{
  "norm_eps": 1e-05,
  "init_std_qkv": 0.0227,
  "init_std_o": 0.0227,
  "lr_head": 0.00861
}
Each number is 500 + 50 x the weight over its row's rms, rounded and kept within 0 to 999. Layers, rows and columns count from 0. Numbers have three digits each. The size before them is the row's rms in percent of the matrix's.

# up: layer 7 MLP up, 1280x320, rms 0.142, rows 637-736, columns 128-191
# down: layer 7 MLP down (transposed), 1280x320, rms 0.0752, rows 637-736, columns 128-191
up637 093:519464520541594482466581455475513523488495458501494455536469488471487440532439438565525499438579494474486530508486483455467521547447457526556464494440508552460561503425459535468466514526593528
down637 093:494471549469433499470468518538514533469477456587501535492546537525448542467576511534487575498533567486511450541460469542487445413487604367485519510579505481480520438498529503393480508435443498
up638 097:547521493539475552433507507484459524479417467543564360402491424527490459481504542433465479468497488488379494523509466481536460462515460460492531524556480531455438556495464564510513488443447548
down638 098:519526504530446563514484558534576460566569464489545599518502548423511504555496398560437448460484497496479400512633474468467533396533513550376545526420552503486516603497553516518538456444511508
up639 087:491536575548516596448537560479525509497577490560461574597534578570502476506481459529489509579535477492403555521524539436551563485530501517465505497429501569505506464526589547460385500449521497
down639 089:463502463516440477573486482502550432481487434538489521460421607483531494546473462530461541479519516409402514434590433531553496408535460485509459467478489502438451392479552484563494424523446502
up640 109:492471547548491415575531549529536438507581478531421538602461520509404423522484449501549557448516547559437416532504465551498444487494520482630531438498480485597507447538540488497518508488563505
down640 115:594529425490455460519514413601508543494568490439496440416564502428564386506566436446479530429560451492553548524508499530419406454493491480478521506474483565493549478558417500504434540414478510
up641 096:456506461603522481604527449540495650554543557568525565537555469542490489478471463420538460522452390435597483565476497413451527530613465491504559553379536583522473459542554525594553416508509453
down641 100:498505509503450546481455493447514490427463436509436497536466560456523445536592511462539491453460450443537589452548625591503477569505439400469466424492535454478510549428498509462533496443576510
up642 104:430512545483502508485558501573566534445366518457454471438454502424444511531565486534533370406462458620581499428585590443493536484467570486495504505399595483479534591529492454491426474519451544
down642 100:474563441496491578489462534473323473615568500441488468488493500523471419509445524497497497517497605408479515451429472540522505437475479525468495481485447477559481468521454477436487535484571494
up643 103:527461568505509468524463502388525522562413560609601511555485486547506541491485432554484514512437469543463492494453442503574488452405455500460513469495544493521464536502461537445524485500470450
down643 097:556455504550549566488461525436475508443541468443472550547484517481552565525510520518391462564492494496524582445394420494440558476470475656481590446554474508456482498627431552465444465525468425
up644 114:527456482556504534605333345470539605491563524517446565419522432482588526498455405404551507454482531548445545555432499472497384456447444390460491554552517507522493431495499498599559477441499432
down644 110:510492544466580592408494485499420519503528479469547505530443547443367549622559485461533506418536447475533541540527531475475399463536537429490540444499503428569601515432591551520474518549459551
up645 108:526488522445571525414541419515463504514556496573528439463582418502537394529455596584500540458555479538427444435498480534483474445539571543497504546514429614571481478426440475533420504513477511
down645 109:557531562529529536607543540437510415476565471520532578503553462489478443549629514429463620501501503423426473489576489466586480494531537491481607407504497548534480522485582469585469528444514528
up646 082:619571472527518532448529517443466565440434445523496452424497511443496488471427505527536460484514530502486427527529425542400532489539469520481417442564563384490408527532485533521469468486462576
down646 092:462468537434474526472429524502439503526544534540480513501519466571638533431434492551493532554470534552458519481466497455508381544457558506486508480473474555560383520495501451439634520475516449
up647 102:463441531556538554459440421495521503522446525595593572533490438515360530522475515528507496428557365511502480508545511534434449463519504553475519515535487551478581570489506578557501455458489454
down647 107:487529455535548412512551471486466440517561590621472573551508476473569536483580515505502592467607503522465527498501454485455470505485420516524452488394519525476512522504513581610539536471422405
up648 108:578546494497508468526462466577586555421531492458464524576427498599450542514518454486483547546509587466514436571511494539486594447451501509478490639471570433538485500417526403487471536525578574
down648 111:422543454461474453515529496498391485531458440486430513511519463461548534404513503430520514432506572554528521474504508523532426432454451422485562438532471557558566493476527622470491475404503493
up649 111:533564577481456419576492545581458470527552412585526392466546503513479628432516519501555515522561507481600439402511540431469481372520506466544581522531497564484517540516470459508447462514514464
down649 105:481507496444485548416586513486499457568509475471539525451431544474508469511568523434472585392513528495512513500547545479522500524525557537492422432475554538500533535609391540434482489499436433
up650 116:578416628518502444402578551528520471445463547524491497557594418534563463385513508488506497482520427599449498401503459525474475548510437418460542516544624548482525498496486474536522561510470486
down650 116:524463563552513444433487511583468508468446455493511481534406494506415543598459549485513554490491457423499476570552527448503570494511476389478461576451483494434487493460391495483491534482494601
up651 101:518452594548500534552454473495503434535539581481548502451498421476439574553526483524531463452510492477491568514456515520480487415595552474439479488510465444435527496545491491494465488397553514
down651 110:602591508491428493482407550559605404478475522440458541370437474433553469473513398487457554436522544542660504539443472477481489475495472409518537508487534562540636520498497510426522492494594504
up652 075:383499424513493496449486469486526467561497530546495535586475451641496497530517505467480567505588378545550372516405524455464557505496537441483573522470523497513462541538498558473413528469487494
down652 089:562563437596411528442478488532533475476510469499460525456404550500492551593484546360454571415418548559452557448491462465489481526511507510536554495516492473519489437492472414469496415475560411
up653 104:484511453560585491429460666465479555550454466502502530441495472562475545518531476533595502578580494435491418564502553458333442445487491438551457516528425477456423399529507559519545503432386449
down653 110:466492460494490574470500518499516561498557457559467531521551487583470524459500450515501560551490532498568495476479461445555524610498504505591503483486526387539438599438564571492532539466563494
up654 114:521499484480524428550488573586513435528527432460584552395532509563588465529553483575502410517517614539470523437485529531496603466419525546454542504462513485592539451542488489538604450522517437
down654 116:506469478415483488585487489530556453504451385477487473447434534456504458627481545518566489505531438453442393509538490463473564497441384407561596370513495576463470514560404616465469583509535496
up655 099:502544418433526414436512522428504541466526536468512450542557513524523569525445486477421535474545408487468603492461503484476436491419494417523472396408480549522594606385539500454573569501467479
down655 098:477453573542448510617515529507459420560473440467444467527420491493580522528445478528496536442507528538512477517478499531507589403465490498433540507461477541448519467481535556450551494495628543
up656 104:500494479479529529397540506492558600462510522453478401496558428507523508472429591570484540435519453548470447438557511463512530463466495487505531536475495474488443603497421479509478509492462464
down656 103:505502594458436498494342507495501518470542459510481555556395512513576488512421474478493534529489567507484582422513570436498507604466441525466454378538514582590499549497529520572494471461482535
up657 092:509523502460437525467491537394479596439502430472506518554490487514456550560459434507523402459482362533627548528450462505540515432530387523492620444626527445527504518462488442559564531424463430
down657 101:512536550453512601478409389483520432514435525507528389512516456494445441448497385448557535514512541578465457421459539492549439477430568537597506478514616563476506539491474494531489406533477555
up658 097:431511580495516566466460530550562423507556538490547473422490477498476494471527622453554435480517579453537436537480513482547462525390595448483415602489450622506556527437427537541481469544474468
down658 097:567432468534535517537469468450512341576409472536543515596510548514531499552451474488456541483460507507438460498481531579510385463552536577543457479569483466506507466482549490520589538493515519
up659 105:413368499494462460537477513411510479520437382520409487534548483535513487554424443506517564451461472607500567555629456496525570548456502509476507492463495356534450546515467549498465606567502571
down659 112:452520524486442452453446484522528522577560511506491448470562610477459525471645495531394418528516489505507622496513606507548534482569500520559530484557441497430537510543483441517537542464499485
up660 107:549398454553445385539509539599517532535439573482544420535481421523467476594503480420557501529493474555490575417528474452464525462390439507520533460593562575570532533457493534546500571468490531
down660 106:499516506572510557548528548485438402520468558483528496453541539575490430489494568514519566533498519537564514487609510489515445545559620494519512519423538408487507660607572543513405521434629534
up661 079:523509497469435516521395458542528521638584494535495556581413537498496456542454454404442474572468503498520509524562559504503593515507598553483497554581423499487572522593468590529488510489520611
down661 085:482539517531522462468487640562518391517467577531463448554520512526484489487400556493563533412493570471468382452477520525567538492577521482421483525523478543601459462471481459348578440484514561
up662 103:567543600420489494488560575543501526497547549521534522522447503477476521569542456467519430579533466541445518428526451484577463508497564442509461448575496430468525548459555512484474518510456410
down662 105:468413476510502566486495500547487434447528412502474516485455539597576407442532493482512511524589537532533497528429586513554471583500577500520462541395495552477508564548534537454523534432487471
up663 106:524519459455501458497504489530502481446454556524534596421445491447441451518547376411495487419559513568512557472513553592515542468503521399468490519514476400444486541429459479524561546522461515
down663 100:499418604500454588529444442502439479510502468496525522498534500487510551486533434611471459488403509485504507515528459471524489500466423481494524494569482583571512493407574548433518533482546527
up664 104:477343595437483502488522658415459536490514502531501476507572533586512448497501575442468513565494434515554532547555436569463483447593506529447469508534383518566477503490420424504467569554501477
down664 110:545488524539473520530538571500471475492463496532591460542506534499442527525498446525531449480503465524444591472488535559504515478490561525479534502549521484475423598481527468505544432462472457
up665 103:492488504585478512449499514559386559473505474469469491446491444503560452504421583466481491491466555523566549460435486458501545430540376505437487488468476586494584573473433474480526511517558439
down665 106:540435530416435514496479664472576519523523523505480584540433567428473539486545513547433510511567456476503484514610449589431552506477453401498542481374507532488541439542557505490491484450458476
up666 100:436528474465532504508473417509388568531420489645507586592525497451422595475528495525516519557426502601549406567477512578596517428509454468469570579609449548465516466433533506564549460510495563
down666 097:524504510501410471548437457491503499468447550476505441465479558558494453562500522516462457440503432564493537468524512446578523602527495489509470509537562371502469536464527533581457562460487454
up667 101:433502420540514483460457452474619448532460564577567571459541468410525466529536576428487481463542516466439483445513471431479486441467456483471522493516520554425581495483451468518512443369451457
down667 102:426570428428525484529417459484413557447524544463475437503453496529482498555457515447455479528477554549437580454519577529548512535520427447537440499491468564498455595442555424527476527542485548
up668 098:562424455576517494518484464577504618460538440537446538538538537554540381496586528486489438422559540468559533458469489657533599519551452513471553499486487490406568477480469491539485522472459539
down668 102:468515608432435578472570497449562480436488484500519490542457570504443548415506534437411417507467517426447489503463531522455474495505458514451531470487457500522413443393407464587544484502488493
up669 103:447622486482510483484468561463501490440561468524418527558567473474542556450484523589464456533430547547502567417495550529445457454458497511506608598498522448456504524562520448492529478403452501
down669 090:549475543481449469473481473582567550618538500554474471501480506539475444458480502445492470424538441545468421504553391451525432596454486532423511446455537437459575505463497562521458496550513476
up670 112:518522334556458499476514549520474516526576511537488528479561457481547550495624542498538499460555514591564480478553477462528561467476520561477423568514462432428562439513447539474536525614492448
down670 109:547455613459485414373405591463488524514453553458448470499426577431525561520546560516515525532454476566531419574459446563544448588416448478462478546511485412463526544458488580592463467510512468
up671 084:469548386487448518515460586452465542497553519452504474506408500454602511491345414472466559545406510591465497561552556507428463544458534516469525439508522516536523531485533538463541382476547505
down671 089:447385481503519413506526534515506490533462487630474457472495636585434476490510577407490486530550512484484520522445487443629511555500526475493530568575449530579425567433542474475519575393567490
up672 105:392522589449535546553505384490523474492547568415443567519527521524489519505388461507505486443502486527486482541471475487483608523465481466501535510421469541503505510542506490446468418438515567
down672 108:525509496478480435497493580458495492522531542483531488491638431539477579531539468502508528436389424492513470519451468473490499547570520549472459526542438504515510506524482437534447457569414557
up673 108:518545424546435450507417532512469453423534506474475544563572569495484426448445526414482455497549519469490442511472448580528462358520508313546521472479381473415485443556519527452507592491525429
down673 100:474468529516549465415471508515514481544387492458416519451488440494511590559524557486520442534499489528502490499478513564547609429441411527411503459542480524575537523506510429514480547524554536
up674 098:475460597445555457481548439475485549390432475539501574485481463532471536590474500480490547608452551551564508526481447514490551514434593513457530486463420580426535456495519517516549426411525514
down674 103:527487545444481508455589466514578492496616515503618427506477476602527462499465447560490419509557491465510403535546516390519490510536526542522508519533495555435436462529589553463539561468521411
up675 110:490496524452544507589467472579510510466582572406456454464464490591556605555470471537584449578474501494449483520453584496483442506599495514505496502477568567581433460434457439454487518513487487
down675 104:408510469481460508445545491498440418460473461473485520509485590480571372531406479471428530458473483466543517476528418503565567557503397501423540504423585500486530508598458441553468511508404504
up676 112:575577487456500422558435468527496424498499571508590524510487451490450524532528464532463526556441475448419474524538464421444487386538488515570461528483415498461500571489537537584605559524456522
down676 075:407481531592530458410540503466435506578477513393425463485531560497559490582543569510506470471461580522464533537452504599500515576432477550455516515503491510585619433505515517458503438476507518
up677 110:427437461536449487491540527548427453413487592539478473508479546453452503450538533524582539464511383511511495470479523393562472542520486520482462461484478551626476463525498482510484544452441563
down677 109:559475447481538480579499643494488512445475506559535572555508609479567523520424518512514392522514494503469506520448509528422577435431527450507586502431540445439513482501537603480431422495550585
up678 106:592445460449528577516410539558537546437534465454528469467536499478473570545537521539531509509473488532480452524511485462481468360553508435549503521509438485608457461528471549476560447463418479
down678 108:487463530485443532494462467492558591557526576513540446518514511457508462476458555562527553501565434504516468540602531485592544566448525533520532491524504467412583505470452435385495449379403417
up679 109:495497455594535506508479577540485486478511524563488458418525428427519513443478493474478557541489494508496473553532557507539446433488421503546521572538517496521463506509539421509473491541454435
down679 114:596485468496516458483555465398537405473441563570505452625532541483581519501514484442508494421591522444497473473419478488477494576529444460632553574478527496477583519480452528440541514442421471
up680 099:566475547482520416490529629448450545497501549497430492473460478515488395511533503450432442477451585538550561538449494452498481541373503500407499515530474602454511474474485430422423452439550523
down680 093:384521402511476491484478428582550438500588492572561524624572573440482607377435591537472432507504454458445505518481573529493557452510550445539519470530516449424533500485607572474619486496454439
up681 075:516591544489541560465556488501563438480308556481481536478562442455530508496548559471559466452487497546498495416539509418476483460556561520538446490518474445485483412491600526479532545460462504
down681 084:489496581440550470518529459464501472503560469547521491502461602600539542565414422433492433489451523448571455478451488546527569456428444418569541536521505489513471632456469513497480440436559490
up682 111:442536557504533569521459498495515449443566452511500482514530595518601455572485457474509506465515501444455452491497493469477549455496451554551517465524515512508429578450434504504411503397477605
down682 110:423513505538452514503425587524486441487467637488537487514601523508527435483469552546449407524436515459439552503555506552467598522539563519469568485520531441533481558520491449501428479468544604
up683 105:460577456541542670473540473494495506500533501513527404474604524490460498513441475483535518612514440540601514438509491534563493502513524482416497451460454442500527437392538484506393495498439481
down683 107:516439489479411443462477433454492491558459524480503452496462536407465565515514516512511472491440517479473517472600538476502478616458643542491419525505511527475484551517595511518509563472522490
up684 081:515442494483474532480512493565469591509534445502549583411550602588386506501490551514527453526459521499599565515554415475619485521489513473462571465532489549466523506477564470518470603590501466
down684 095:581565556443538468459459529474446490410481512552512458514446503540563456484636492515510527443466619504413506452572540512589482538545468479502561555435503453533466425473544500518511557451520454
up685 087:446550514485540452495530588546609532570393481507551458569416469458520508567449454509493538401450437521540570475468538467539476490495433457489514494421498441451524488586503548481579492413471506
down685 099:467438458495334505535472432523573453402619526495564465448508471588503565575453459413521542534531526396538535478516414431531522566501565537506505588484552483592517527471470522503417412491533514
up686 080:411431503522508379464508433489461516503476502550470616452438619561492379465512434402481522614445528570572448468533504555482556488495475565445559444483493473468530456393531509455446541462454523
down686 084:521472510443529554475475506464413500527489604502488531532474466490499459454415495600568550428568505446611430497592456472477602421515444470497436513591422565528421498409447495449579508551471536
up687 099:510521507515586501504489497530549609454453535477516410433644520543506496465543573490413536520474472474503521557391492557481538515570494427445492535436506461501574532545423481472548464466547479
down687 104:513492472544530484510600587442531439536635487530473451512509499550453540541550447402462646538447462498459501548549506568540501653544488467517526510370542471541440503448445494485487512462488498
up688 106:532463463534439485573498458587603523561527592513547458519462571545534498472495508504515513450542494447411496484431501420511427433542498576579473480495515554511526585472488509522451433415484367
down688 102:589659432496524468456466498436539495489483475569503480450540572557461488496453469474442503461366531429592524423538449479553515580455521508479519540487489506521548510492506452530478478456526505
up689 103:398447607473482488492512531464499487449524458600569508515479488546439472539522556473519465435558453442544549445506513416485543389500497431512455472401433501560558496511531549504430496479629604
down689 102:505526426519570468479537465441463393588527522469528479464465463517541511360434517458414584598443524499541488544500523456477513493475487577495548465533492516524488481551541517541557497610446558
up690 101:521570497493518296541508453551525574461471531421475449494385480491471475447532438561432505470447463515443420489477516492533514497462561499585527530445524531460506498496470611471528466545461540
down690 099:468522508526508590433554546528549440501508507573436497505461521430444457509505487528550475486549451500453496421434489490510495522519469475469536481476553455454460565529542449512436648483507521
up691 096:434495428511451481435460521449645471559555531475440537510494439416480466526505443534497543518461493516438483493543512524489567491523469479475448503429484532485467460442555565447573500498552561
down691 084:577597505513539506520462396589498440470492459503589523555526521580486533557487494499571533538474516544517478561440507474426433498429612516489565463527525508459545542528411452546524602545415378
up692 095:540474579466475491565478479577511574412390450519475438555424485386520521467521498505459347557414470558486496480577481453562520490453525384496480483551472506584485584409433361469490432510543431
down692 088:551406527530511532452492436520474529518544500551492447540542518533506460492434519507395536430606521491473492458482479513616437494609490450549474522473463487518519463498466488467486488482472527
up693 111:590521514420544520573460518415450539531504509465508510547643556552599579512424421478541424566560401459526526476572530499485450430526495371461490523547490548534498574527423499422535555548482552
down693 114:413469532491575566531532470527522491603439550542521519534520595492511583547587514474491600539453515479545439476506488532551493571559528439459452499429542579523420525541483528489504455511459479
up694 105:575547488438472568484488485472495604474475470489513446389469500527478567530512501509561449483524488461505448554565522524562487542555630470452562547460516568559524435528384551550527482494563501
down694 103:517529513512492538514474455521424459499458515429574569495597499490538411439441444485527547502472445550570465473487569569516596501533493475419481486425536558506474463532429441420427548425497558
up695 099:551508575563497527454528411410505506504472538548474531548529376473501521444587401436477492490499533499513536628479454541609483459427465443506510538506590491526460456506431441535496545528525570
down695 104:589529481579454523497561435448393502499557424530514559499464612445489431439460491491534605418547550516557534454485578426507516477407451488439503478445486480490420473503510566495471473437546575
up696 077:409401387462476523470374457517502525483516441524532604598453482553523490460471530518478603517453505573531426581522413595499477453508497525551565488469524420559440472447521511445499512551528526
down696 076:552493591540516469538511544479480425507462449438554468491503469545450470573432514520614561524550507555508481483520490511433563480471587454460515537523506548537509522473477493469550578511504506
up697 113:513524442512504454491546513496482509493511495501570471450490509368457481552452532478507544430644396550478520480426498500532457442498520521453600584460519570498515491456531536490495500586459492
down697 114:607470442461502481456468544593511538496508472483486492540473490524511444490509531555499485567517568426512537476606546573523464493454489487447499384485484523468521466474549451495523546446476513
up698 111:437464502498497542552433417441477570478492627515429463560468448594431525489510512514506527435525566434470498545501549404491538520427447430485541531509487454557524425463506369453438409441448483
down698 110:458505558475460536557515548603493521462489445458492532476450524517525494438459427490453442544676568495508514530471449477421544540436471514448443532460516470410531576394493490576442541489426509
up699 091:500491587558545504490532540511574514405383545622505519476487552524408506547554599416573526511596579475547547471546466478511464485556415502534508525566473420556562496419464455454488567560472539
down699 090:573459528518478553482505537560489505457465468502538564503544553576557510491410500490600458471433519436560499476434523528504500529553496551466524506472463517501441541525499470423436471423500504
up700 093:494463501536551520543490483485457476481549474464499536533489527457424592565611484516501571491459521542520589519474534546469546510469455491451590532490510435553602537496536425399495384588468504
down700 098:457468563539556492514413529401536447576534451487469555482472455501503422450448513475498581579483506382478470525393595525521475544458501435575537530461467564472457468405426545482617555514553420
up701 101:528455435598460569511485551455459523441587491535435480537526530449511528561480487463504533471490563475545562451498501592441476530489435433529549562408512534459507469501436489474483442492509531
down701 099:437553542487565450474464400485564552503360525421499498533482506506483504526511551508494552506543461390527482587528437511543487498451550544473432524573561510517506479551437498514494531526430561
up702 092:438447551489520495457492526489528478549483475520463563455495414497409494485459389447487485535521519452415470469469470494458536550357545538464473526511480406457445365506389526450593543440527514
down702 101:523457567492507529525455439552437477556511551587520537453538460512553481489506493470553503502470454593410515425504496509526458644569492552568538447397464446459515466463524528405572506516505589
up703 102:593459483544485553497425441577498489551511424486477417416505491414390540586496520571496447490529483449485526541509431438475491483486528510615512456482443516478467468437452484502442522547492515
down703 101:447487537566527531506460649460506496442521498500515608529578624589517561452544415458432475446537516480521522455513558377509483555513460479462562498512492462538528538530603501569523477487534483
up704 097:556513552512441535462534528394473491559586513542498503480641438503422468423543534404503492473413482464537479540519469437496554606495523484508538540525530485396438535459464448479438460485469504
down704 101:544527492610492453495504541477549465539506494483575507486425626540416510491516451479456456530518542578539462490545627459535540509532502482534553501481580513511517422504539512477537462467466518
up705 094:551456470511443549581443525492501574480453497499438441496521533654509469496558445481462494542453394503442530483536496426455440521381443478567464484509469562486439469530515562541522439468566519
down705 097:496441424485559552691593444475553508546500488558433480549570462478522452531432499493615516524486510463518485502478479430545534536465501516533490507515487493454454520492592467580497400572484458
up706 089:528514535488546454491497499486459510451441523570497474568512611482460273502526507545453470455527518662495457488537525470436434495487599481456507533479478513499424453498495601526487510495503510
down706 096:424528441470466512472440467583479520531570466506508407531495472423573557596514496397496439420555446542478472481494510444551445516453445513500554535477484485572523554474509425455443431476528535
up707 105:513598499521516554436534597507432518548448498497501524392479511493397450568569457473456456374492426520512458513438526434565409463484553480443507514504545539607494568444561361571599533499541556
down707 108:511572542640536569534572490502512548490524435536522526453539642545535506542440501459637543508416500585422443534397584510474485530510510506444512511444555485409487501455473416508473526483525527
up708 084:516541482516507516392460580457499636525594484493595410590530409405480493479544567601407489398551485441540523466572489493514539522453509511505538507503450385524496501435498528495518559481459546
down708 075:459569541472629533628498521486444399456486457463496614532598542560463467469425441493586450628568493573448545512482532471503458430520500558523456490565472498419524522613476512487442496564516511
up709 107:519443559548515554436572527527570536487470526405548511535426535477455630522496393446556560553501498460528432487502608577518509474509467435523451506582602469458623435547431461555474493503390490
down709 108:523546361445469391455426486433472534607409566463512463463545500526528484562503521561392533539484483468552472524477515578564508425511444492510590486461417516540474521577541483429517449518581484
up710 107:466499547481538581587496559474460493475485445500518491525450531448429481498546487507522515446526514545405532527550428464526497445476477452405514463469458577542467564414460457514429504493583530
down710 104:439508592474411562446474481502508611521647576581466495437461446488577504552485459510515639444482432512382450448546499467464479461521454566457480543540452509504549510409540442481474450482436469
up711 103:468448404516499506419542381506578607499460414420611463478530539564531493456532444497514520527554443540504475528484425581396459418498485519430414388469583520440512438572487436451453577488560526
down711 107:594546576446449566555563483374540425520439487437489532499524512546536465487490570451581490440453545519517491601495483443491566574486569535471489568543472470490470505462519529538517667518480486
up712 102:501465606538521430492495425528553536549549485552476523514466546581484514473456393605466450530509607479450385514491490577548465487375477543503491471497559532458459451536504469495525487499462567
down712 097:571446515565601528554457508549445490396423554533502504536543521510532564459551473489484483488522508506547509505514456496590565525446520483483467461475535495467554518457523437489499481551418500
up713 105:530607510444595426562551511435550506550399485493521541440446488551492549497505475497527553495407514496558471512483555456454443497475504513483503553496472554586516438558506436565474556481489455
down713 107:447513528490516508496529441499551551516531487458414470501613496451587532495420493462473466485560597550439466405426520531536473464460533555495507434524419471516432663596512467511432485512517485
up714 079:476568394487513474468492474533559515547310493540489401471462490527570449524497529431404517503485469486502451510530474461414492520439482422419535443517507448424531426505492503520507541521529581
down714 077:532442486443587456611485523480511429492481468578541505522546509516465522421455541506560575492482530435547435482579527468539491518534619458520464569549511510496477469393533445447481440497494447
up715 105:523452507431493461513421507424475408544555562497572636434601414499474384424503388512464577477536533467574528437513522574526497481435516491616541536533483502526511545503493495496493568564538451
down715 102:474590401607438401563537551481511561547482567516497457586575527538545433561586541424530541519470484506423518452524483541313478504512526439456570444436499511514466379471451473508472489493528529
up716 096:452472532486442453518567406501507525580500438451448447451616471466456474567524518426404452523477451515417499518519456529421453526486478547491567500538456495478545514453580526502494549420566491
down716 099:499470548552475471405516520402564512407426523592519479531436517442445444525500461514508533507383559450545534523510464576547434435471501443522441533501456502513427462553397596513491500511487447
up717 106:582497542488536434576481503509540504456554533461472615547478557407499456471494450485518413562500477611545534403466512407586485525480534540561566455494461507417382468445503500519516478542549510
down717 102:493588492488515536518530441480484535551415463498496441471542512533486483443507467534483427538491545437559506625473576492478600410504490485447525444512521391473457568455513461489484495580484604
up718 096:422573528522622486632500516490411463481496522520505492418459532537546472573583463590496485460604532450522536445527454420432488515522457449482489549491566494523534515447498507475422510518466520
down718 095:492484483558387583463520494605509537510614460475509514493467418552503485511484417448493564454458492430497401570528475566493564537414515530455504519527433516555523530500491464408507504469427550
up719 100:509426461538458473513578491542460470523504366534446541594497347408457508575546466491517477473538537503425474455517455479556491419483506564479429523560516466484529522502489530448578463501513560
down719 103:402526443375477548518567511527524471495579535552507500449471538463506550536518439453556448365536426521493500447568449520541462549473518465510526525483479450495543502506489537538494502390484523
up720 106:509487401450440517480490526536494551496573518534540537500433510521448416542512648486537572504491476459561464492504533502535533513448490546420516426593428472513533403504437500441523438480469593
down720 104:520459447453414445508500446477461436509451447459474429501450604438582392507523539518504482410457450534449501571531529378539496501567565457471529480450574522376537497544507492525483504502471456
up721 107:514465548508469505491458505445435485589473472470420541478513450557536419566527533545550483450440529583453513565491442447536512391451482463571484492482528440506431522542500496476434535471470465
down721 110:449504454418401501564475492516586520477529607527500358494527468503430562419502449462409525664495526501450501514487512477496463509481528527440507492532498465548512497513478602389483479557517489
up722 108:451449518561464392516495441490472518496485528457526438442512537460521547541588487445443542504505480439577525471472464450486519527474557549564417497545570531631524521507500525480546507524540520
down722 103:454466497545477532519482462430574545452478442555435522485495532443486485580538494546456452446485528563442555497497460443575502476479521456480371459514465461595507444462506414569497485509545430
up723 091:570441402579517500557534535481512402538555490576442510452563528536432470434522480479454460640563537457535476597489510522458457482483463503520404501527492486545444445459443562531472459532447497
down723 090:501542545502432506401430613574465555447507468537538504483503390448548475487594447468518475418530568436502415443481505451514618538565460522438589425617511512556515465544496527507456461573518500
up724 100:544539453520548576542545475514409456511412462595570505404446544482496431589512424481460489488549543491500487565484446505526543424519508545456492508464514494540529459452497506554583534564518497
down724 098:515483489577501416570439455458618412488536498420541504471583464527452467487481574556431586527527466549472496492458623539449511514497511515498526494526502541380550425528540443463533436500421522
up725 075:477526486370496521483520521568392571462482509579487472504537481442527540404420578540511488494621584441474518468463501503583471466478410467479529535477490496411484502532524573439514535433465540
down725 079:598474587585580480562511538539471491501547556463626535457539455490525573507489441577526450414551504539634492500459516525520494603553549477634498515514519590475533489452469406556509554519564420
up726 077:464530452533432478406531590491564527512558517506502451579510457449440527525448541412439580492539507451453463555503515512645477463473513512460450551509480512502463562448505529472475434531479507
down726 087:537460502467441479494434541431497458504410503462485456446538464453492597509411576576442518466544518493544530462445582441578452410478509514526510532431480389471537527522538488401561491632381469
up727 106:534502463464506460469456462484532489494521406569458464514488447605582309515518411487510438538362503437493479529458496506525483472440470524495481499572508517487545516445525499458565481571481573
down727 073:469527488510482487489437474534597487533464505532424436528471531509513568426460492592506529504370488586597458492502465545467446565618453464443541429418429485524547517606465504613469559446484454
up728 107:482448406545444478485530469493463543527501474512609523396524522499487517558509448537575466454543529557550473484453500365418483498457519464484519441489504539470516517639478426487530458493455478
down728 112:426418623415540467541535540552521474535565524478501525559512444503466436490545408481507456502409445487490531538508478495539458508456477548447447508523520554435496452451465496448428446576526465
up729 103:558500533453462471514542477489498467537461482535525499551455504464508582546546476448564320459542528482530450448505485558507485486480525540503545484582563489425569577485415539554543517469557563
down729 101:558551564474604458481444516403529500504550431546476523476466477510478491541508630551620510547526439488464538438491475524648531590509423454478497524476583469597464556475498460527475472517513386
up730 106:557506511367585477528392513517489544496529565557432582359433466527404466568492458453458526489420481511588369542495528530519426460531415539505524480488519427455531392589498541514504433539498493
down730 105:471465408533468438556552509457512465553439530445504539570477474467460499508462412585507452476493560523480503472531584446507515502553386488582504541544557519557528482440473484419439470478483523
up731 107:509518448492428525425578542498438596578521496544499497505534501462555532512440453450446526475534510621505539516571493440537492480527403476551480528530524483511428498493516490513554584469435590
down731 113:487571495619456473550659435499512441463487488510549483480464522477502479515469535462533474485525538504588453526446515497531461491496531505586491503460508519632494434472563556502567479498514470
up732 111:452557511529444600488432538538486423528594571467481463476540490532353541483475485543482459602407606493490459516481573534485529396529502565491505445603548500502426511419567501474487445442416589
down732 111:491477555555449534484491395637523505550481484494554612593542518536548539469473506442548471478507406527437419534503566544486587483517565556474560563577544473454514575639539482508488557403448449
up733 098:547530575453389456454425506549587512579495477524475652554571525524520440488518441529556500443511520581483483515436472536481439483410509416471487465479538510559474428456518431508489445540596499
down733 090:487447458478588462485446490424407509510522555543519377493522553577424557588506614384502434577573558370517521506441543599560522459539474500509588498418487491470496547471526497488499537392449514
up734 110:547433522570611481475527521574625437488434496460519534527500392489446442506547560454525513481569448481435486496508610509525643470483473511525510595506516588480467438520448551584564480516362475
down734 109:517442488419485485430508547468509487514536535443508518506412572482538493501465518458526520514364564491496537523454493471476593432500525469538497518541422506559487499543600503416530471556443486
up735 106:485440480554519506582430542396441458503514407445495501420568527546494523564497589504603508394485406518511521552570567521540477481539425498569532475573528496507471497531482522418434426449495521
down735 105:477434495453516588571448487510542559456493454550528553595547569553549455525534484474438627522544506471455520496477476461476524482507472504521499330478527466517427524521422426545545433476562508
up736 103:417514509480474462490553457500497524526425454518465483521586423526427540543511489419423468498636479479462519500449484482534420447579435530517543495511459363520463425463544518545465471490470542
down736 099:556556454460363466524508539557598486578465427534480539508510560553473451539421500557541456446424481511422531529502541557523463505433570468567396526530491512543542547597474523413477470501476572